Weights of a small transformer language model.
Size: 16 layers, width 256, 8 heads of 32, 17.1M parameters.
Each number is 500 + 40 x the weight over its row's rms, rounded and kept within 0 to 999. Layers, rows and columns count from 0. Numbers have three digits each. The size before them is the row's rms in percent of the matrix's.

# layer 6 MLP up, 1024x256, rms 0.115, rows 672-722, columns 128-255
095:510490504565475444465447567519518511473524443467422428525544513483483465403478493498480507508484578492476484465522443461524439483507479500506420532420441466489553566492452540459504558510458513472461478511492476537490528585517556524450494526499523378476506452498569451516481524396472503479553447545549449546511516532470432549442600458488461526512448525497518479472562492578497557445566
101:492446494451473488488442463495528471492518478506412534510526560503570496518445556508477509460471577485451565534622548507528555497465470508476511516511510470445544522549511493522530476442486510481493497535472462509464534461422454467563477537559451524551508460504441468483510455469519454495489441581500469443509539546536499530414398473512466529544514493567453478459519477525474456480511
095:496501463490495461518486507494485501451555513478501428467489422490473478526551507504605472526441479480449484499532494463546487424551482513528549451502492505494524541487457487532472522549463445486527496505499506470463508447557486497464456448525569536461565494494509496477464482426573536558477488518546493512415505550403527521494520502545557481490485491468443522466548475522503496467522
097:460492492496541425494509420493531490489559502527427542475483519517543550520524506540512522452531534438506521513568503529455405473444447484494407541567484503440480539511572562578480463518502534479554524503579462521537418524480473545472526521567531451496498520482435483439515419511525479406530485475437501520498484555467500498447566539535511529564484559549475489442458481436504465480534
093:494499506484473461483548493521484490553517471467517522471593615487505548445426486568477481495513509459462517554499543422519521484531482535497512488520540538490531399512481559457463519466438544507534525549549533452474441440491531480524487467503485517459516494440528448458503528524531452499528491572567516534521485566549516551539447508531462488547488490512499461491531576567535561479520
103:436535507528496502524488471485538460493539489536350487509484441511486492488527488472474486521423443526476506482516544530543504566465540520519568525538479534484489519417562461527487402560540450549503551565428522524528586511565430454584470481493571542510512520486469514476459498534510553562555426514497477520527469482501481554503514511433512470518506484538550437530434540526464440460549
103:476494478447469563529551470495495448554464510462488540528475515588531444433480517463475427502526498466468465445491519517454507487413520545447550511508493486549534481426467512447471438591459567480442549505505479519507446501458521573481549460463481518453484459494514410494488540545534555503519486506564527530437501512528489526455553486488564492469517496534477485544522524437514487455574
093:491498492507491526445508529501452475513441523511493438519473527421480415473438496533484488522487464529471522503502602570514513471457447429419509611495503479494479482519495502477591388511503514523471519412421517484522463475550537486468530497509532459557549486547555494506502497448561474469535537468549508489449461482435492492492548520457516565460478551541435491537491464478517492487458
107:521559515485505564536455515467468473481558465496469512620456400491450479483577404528458428542549515483451549511533471502435471531511445504604551552483478539489486506537495522485503474461577462470548511467415550486500415439476502430549588476503508552536455547527435486495504392468403487549532506489507582474501491449503533481480486476515529524504480473567504489526482423489465445566494
094:447446419464457439440493490486450490498473509495523472495501460467489492473476507531457444492520430538508562445516486449533530455470484484489466549447516495545401526551527497471518493479511548491447543511461493508501501498482503525462515488542463514454489541399464461477551412524374548509483501513500455551429571464493558481464544484495452485473445496546512523546537444508492502561551
102:469518516473538494481515486556462504452508492454505542540475546507498517487475535530501544518451574453452481491410472515477407476569485448514506512449457513469497433506510438542486478543555482512505449570539484502549481546530554415496466497511509549543528483535536527454472541536527503478511521470509487497446432524537467475547531434494550465398512516448572477425498487518474467447542
097:535491503513471442528469456487558491413561433499475459477537528531566531524548538482475511495513557509471475483482476451485528460469469548445507541478501438440507511586438548490461495484522537442511550510470441519505465538541435484457487530504459510547543418507443473531458513558503596507494501484502480412494510514464556459511419560441575535549521484525526556572493479470527567566568
107:524484513507529435471531460439492507414482484447500513553508533451529556446529545469544475541515490566502508454539505462538588537490479545501515517517474500479502459457566555539566522441505501536489507500534452499476508519536500477515513493558504505508521519503489494506503503478544488488490514470479472545488480501513538386454546521527563472520541530426474525583451455498473529518503
109:523392504523525532499530419469600445458476534471479561534535576481527485433499520476476428546455484564472498544489543385440494469535492514489470467506513513503476491519468431449554524439491512518507479461513527475535455480480537472529477455443463475459463466471514456567517486523495513475417506552475421539554462499465478512490525495482534509429464510539495461485420537516440504583569
105:449468497489508560533441425460557541483496522502486496522436500506465485590488496470442505485489452484476479515512513525559466433473581468439522493499609523512532482528540506503529506480480462498574417499519516503518540531483521488493520492445511492469488467509479522467426502504551506408501477496479503526482480518521448421514475513527529480482353515501530465509455471543521557503516
104:490477506520443392416492536514488457579475519471465517504462528517466468491469548482483502567477531474474508498550555440498569542529591531455501523437388548553526515522447492473490467476493495494534550557468582542556529477457481467535520519488464487448575443520520476510535481470477503450566587469524480490520496544519460461525492467478442541495459440530436538502536533523512539515522
096:508523498497486493495523536463604509519463579497483587534520518565529455518481476494494457524486463529513435400449462490471486476462473491563549504527427497485515522531557502457448456511494498493487496528549463503458480493467516490466577462519514547470586482465473465506524471469427486517471509536405514502498509469487474566477455469412589514509543504504442501470471494428423474548502
096:501487525506482519612475476524466555504496519518429540478489494547483495460502513428472484476402488468448476455446495502469505515518575463431435530559544512461528536517550563501452487497474548534447502485539459456417530430544483531458510542509454496498530481472455520481482523538490442472561502519569558464518518538463419503458530548543499480533509598434453527539484500491564580533432
105:552512521477536517457495372488457439577499518565513554521483505474525479487536488497470517462554532478487485470475494483437521517478531520502457407488478490491479530511452415418517534459490471559442478475557480600544467576502469508491496481514453503563455532448499494525482473508529525433419421534526464514531523475417446449488590476472509386501474463509501528494464565455487471494525
100:468620485506521522552462511470490467526491535465504478533469443454480490488571435522529400499496563462434471550442454528469508509527554548529440466518509459512511481530519534461514485398515469543486480511472511531514463518504520487513521510513543559486534474501465494429532479425485442529562539513495454443505502492491516533471484502508466544462435532492497478514575527540529554481580
094:466558530472505528501545524584536525519474490460572488488490478450490519512414524457520527536504538509486540501521490505482529508520446555526497448425507473529409546479493571529520439521466481585429443454552505455500533511407492548434442535533555476543464508567554503504505528499516470497517584474542512543490557551545520485509484477448479525561465540577563486528550502558492523471508
103:588523529503442513503412483514489502524538499467464461473489507457462536441497457551563578502561514557563479499495488426560535463516496520540497514495447485535521501515476404422539432525484502505503501541532497525492447511479542487517501474543462543487633456491466472545513535511513572523490480514511490497500464532475522507465413488501472525511517429498490474457534512524372478538568
104:482466497557522533516480542511464542496529453536506440477503502483462471497442507544506483480498530496452502498489447515500551508457501510522525545404487501484516452490514529381526481461559482482476425490519518485590422478473486486531438532484432610577470502428504519488392488405513525492532504464512494454510427467448541501511468495502559561536500488481501509474496487514470512589432
101:455466541578530500603469531420470447530448549512453533542517549495504545546443532501466510540498502521495473497491476549523496469461451538528514519521508453482493504507527516458527491547458493476544516408578519504459488513501514444440525488489549472542519443482498585482498572565418541482484436484508505455522503545554523543487484522470482530477473592543541447499530475418526534499495
099:509468487525578541541453508468476510530499502499481430504487461529509450527544541556532520403527503483478420527478485486444532518512525549457480554439516537504448543504530492510464543444498505416557491495505444518455441438461475455523489617479497488457501485495492482494477532501479533456513506474573516480529519480487448522488484476467579502550416442464482509439515460476424519483506
095:494520467398523475493578523460582535534490420495489504516532494601553510541536482466444503535562454545560440445528465487484511494428446576464528531477599477577470551560588478444539473533514452424513449590501502459542501531498503460437460527579527506539496459509543501511524537562486540542513491515518526574459553421558527480554508435536511550469561524528516551506433451540558535523498
109:511377496531503533492475507445584518477485552574501463530462439536476518519565539498564470525525433547538499532503525459599525488494489535503496524527468465519496519437560502426589509490481543475513468475474549477435541452488473483527406529462481477554505474508478542494478472465489487460488497521506552504479501519533483426461508457501479387552521522438404479441516414464539525539528
102:504513573557510455481541478451437528471482431554523564509461499464498523569516458528439447489545533448512499534616460523467514546448404537441481442504535479486489526507504513503427527561592470460506442488518449469455472551492513489509502559457534409509487471551485456469504475495524492563468503528472494422472492498531522552538500604495479460468473488515508570530515477513439463566470
099:549510469461504561506481439545473458459551456509490481510553541522515504543493450428520511535536502448477529544508503431492495526482506579517510477504535469544472524506530462525552493473397533494524500502514484525516497607496477574535457504469544544501515503463502470453493473501486545519528457486457604564495574408573476542441576458486519480496485465466517465532443488499554566533573
093:473461430467492496488584545480438533541480489538522519438476513523483508462535492495527489573452454469555475513505533536605538469503452560503481494534539497475577470445481530503601409508520511557482586452473467474561530461507484485503487531547541416514554503452488404579497497470488451462497455463445462445476512560498486523567538549448453517554522431555545566490396494538463533491457
099:495570422500513572545528531431482524468532468561508577522607563563434431514552466428465433445542463532474480497485409525471501503517467486445457546458474493504555498535468487477482442501493492425416533493436499443470487565518541493521610478500533500486521484413476526525565479517478523460483485497485542487484461530454558554542501514510499529508436469421488470465529481474491525496516
100:519505514418523517452529517581516498624506460532507488533527493477478473482520462500464504497496522466470523535510489426538542567530491518419549505495451512601566469530484594489425571495502474579414478499450511536559474398512475534480534505490497530529486542520516502472546480518555451524470484463481501521538500622484523548519591515453523507550506552619483483468515508539476499567509
096:481491461492546490524541437543526509529535509526489503427560538467551498505436517506589540513526501486472522435468482515506528499453517488556497476434501501474446488529527476443427544435452472564490528525477548478467499532445526555485513551504590494495612518505491414419544540452449520452528471526500579492472422496467555531455557433498555516494517513514465507489435489481446476454506
096:504517547506562512553489608541508499509512493500531517512491499596459505460481519458475489535480496547578583445430531481529514503548504490472497558499511493452487456515529510567546475492543437559524485466537475482471521490442551492440479488487463477385547464544506520477485482439513480452503465456468490597527509485535535481468537443540474462464521493452471581504519477519447534528411
101:573440505485500523530490484596444569523512445517608540538462453540479512529495544514444495548531498497446503434461485397484538509538519499518481397484495518473446468493452527532537502517589487422483477465494461519483501569534513395511537511557528475517549455531486536489482466516569524510493477504565445474529472517485461489537464447438493507542489411474519524535519489465498487572525
098:479480499495503492540536507509519560465500408537477450516526484541506517477525508504500502501530532529534517451585502553522557515480480490504552486428473518524518418486506548541493488518452510474460573509462450456518522414429409516470528473475554518584517483437505462531499452545500472481499472446529411550478455512509465484440506564410484551542534552574504482347493455495446492521565
102:517555472554482478450444496587492511498502506469546537534532511548553509453502486533568424561577523499454526502518437528403513440531486458491463447427500441503529539483535467501502545534466451470480387457498518545525497486486517507455551476486514474460507510461544520537505451519530440503480445503497544501500490489456522534473480426535511534531454586528534514561505531550442509430489
105:531527527503510451575494483494476469477468479451470505522511517467436463562476473488497481515497477509531491482458468465489469546486476524514540462503498497529546551523492549451491499514449497455479504448502470490476500413527552496505430496445522548546466513537512573487461450536552474499451509525572524545457498485491523420454528481500481488468513455584525525462499560460524482486488
100:450455485472511540539471509487508479464477583580473534473480451532451458492523508620479498522486442448542480450516534469475485510450477483591567530511533460435491458487507447464465533495539528531486534462457508494510466548517491497435538482524481555564550524523513523503536459545478498448508574455474527474506484544465487510588501529455441537508464531471456539538522545551550497408469
090:486519491517509512521560521481475488545520456488491534493459419512490470472542524467545475584527575455495470562546414495516605505443474481503538441508484481392497466525487504509468478487494494486452522465505533504491524462483532408510516524478513531498512494520468567533494469498539462489523502564511467513527536524528438530489557515442492478473414522503469538559470489563405438511556
096:456492516534512454538530499523473506541477521553481586537535538472490543563466527523472487522458476528529489515526464520497393475419539487492368577522519541492566509532478565466529524474490486470480473551504525506504539467489423432543473527495474546480519477521511440446521473452470532481524543515497539547567492478505513509588597520527519517523516501529529462463511536457553540572500
096:499464513463527515493478545485473463541523538494545482442602525603504458556492559515454496516453500527397590481491507442471471453488452534493502425456512481510456448500528476451437507487548511411450533476515464486519529524518479529492527585549486529491530520425522501542538504496451547513468524465450420454495489542478495524523548498518485457490514522554558558490511554487528499485464
099:517520530481508505554526458399473469504501466502536443559547497486532495494449481578493471454491549396549562505519454463526495469448438490477539381452435499439485558519516567486551516496511478487476569459460473447549440442504525534473493488475544482445470514509554534495587521461478465561467491556425425565484508522518505563491480473525522488537627511500481435479486417496531462605515
102:527505500548498466514369483497536503544464487639466551463494493536536486526508437524544469557535485500493507472530514510479541551456516419524558481591482495566457495475515489496499560441455527416478543440509483484439443511523470487500496495475483506507572485441525496533427560515511520557512503464489494570515523518545455467475512468496468477450453513559470554459578472506475465530461
100:474507519473483487535445513537564472521566500465466557517501491480498565557615428475463539465496455517456520399450518502499459497512414486443488435501477512466454514506479532450453622522468559497484463545438446534527547519489516472467490475543522470531553487447514541437553505533560406444453510518502490534490534527548457561558493492474519464611499479493545572428508489522572564513481
099:480446477528446537478543516476481457521569547470531470526493519495443516519494467483531443470500484554545448521501507459531488547478440506523492481512523496445498521459460471521434536497499514586512527610467466433491489501485409478455477474473486462481576533491461631493506491524456568462501544507562551510495532474543544474491457537574494473481524492559497474457506526575536503490551
092:463596485505432558562455561538500504422478559537478528492518499448497507499490440454492448506536435573478476517449506474477480483466545592431518544473467489499472480499443530554534519499472562465529482502580441464464473554493498489556511497508453554522464490471476506517445537534519500502413536536463439530483500459459458477526510614507490494521560470436426533434489488466453516523470
092:534503497422556459541475443522474510489529422539477545507406501502530552575590537557557503470494528483557438451507521531529468556516500435471526521514542513527561521513533418575453535538522541546547460377538487514584504551535510518561458462565460446554535487532490516490545548457544506578488479468468475511489520597455459531527435542507502523512537549481483500475476480439507438496502
105:560516520533563472550531491531516412443513446487460498514524552521491523537520524540518478507521516556543471468464484495511582558468473503457526483486426490459483507490422500515550552525497534454522470544535470432491497540421512532493453517544548442515472557536567476526526534430449449504444561508507480484517492503511466482448493528559504521527504502428531462484503505541494548462489
105:519499531508494526402465533440469465456474488502481506539521499478484562479501519553440471475475394432489481574465453424445491464531448572513476476510535502578461483496510506554533533480479526534458481525531508437467544483547575541443430550451491613553518457567436454521484489515463529497570490503536522480453489543530492523492512459426531545548531546507486508594500534489539536561417
093:438481518513541546506441553533574448535499525502483484510474483496433518558534555454488532525438440459565475521512508518414440484492533476500519492515498511515591511546514517478470436521428584476483528423518495574541517452563501508542535422474510451493522480480518480514450492547514499543519556582529478420514557449511421543414470503533523442486538575434503532534478554431508533438507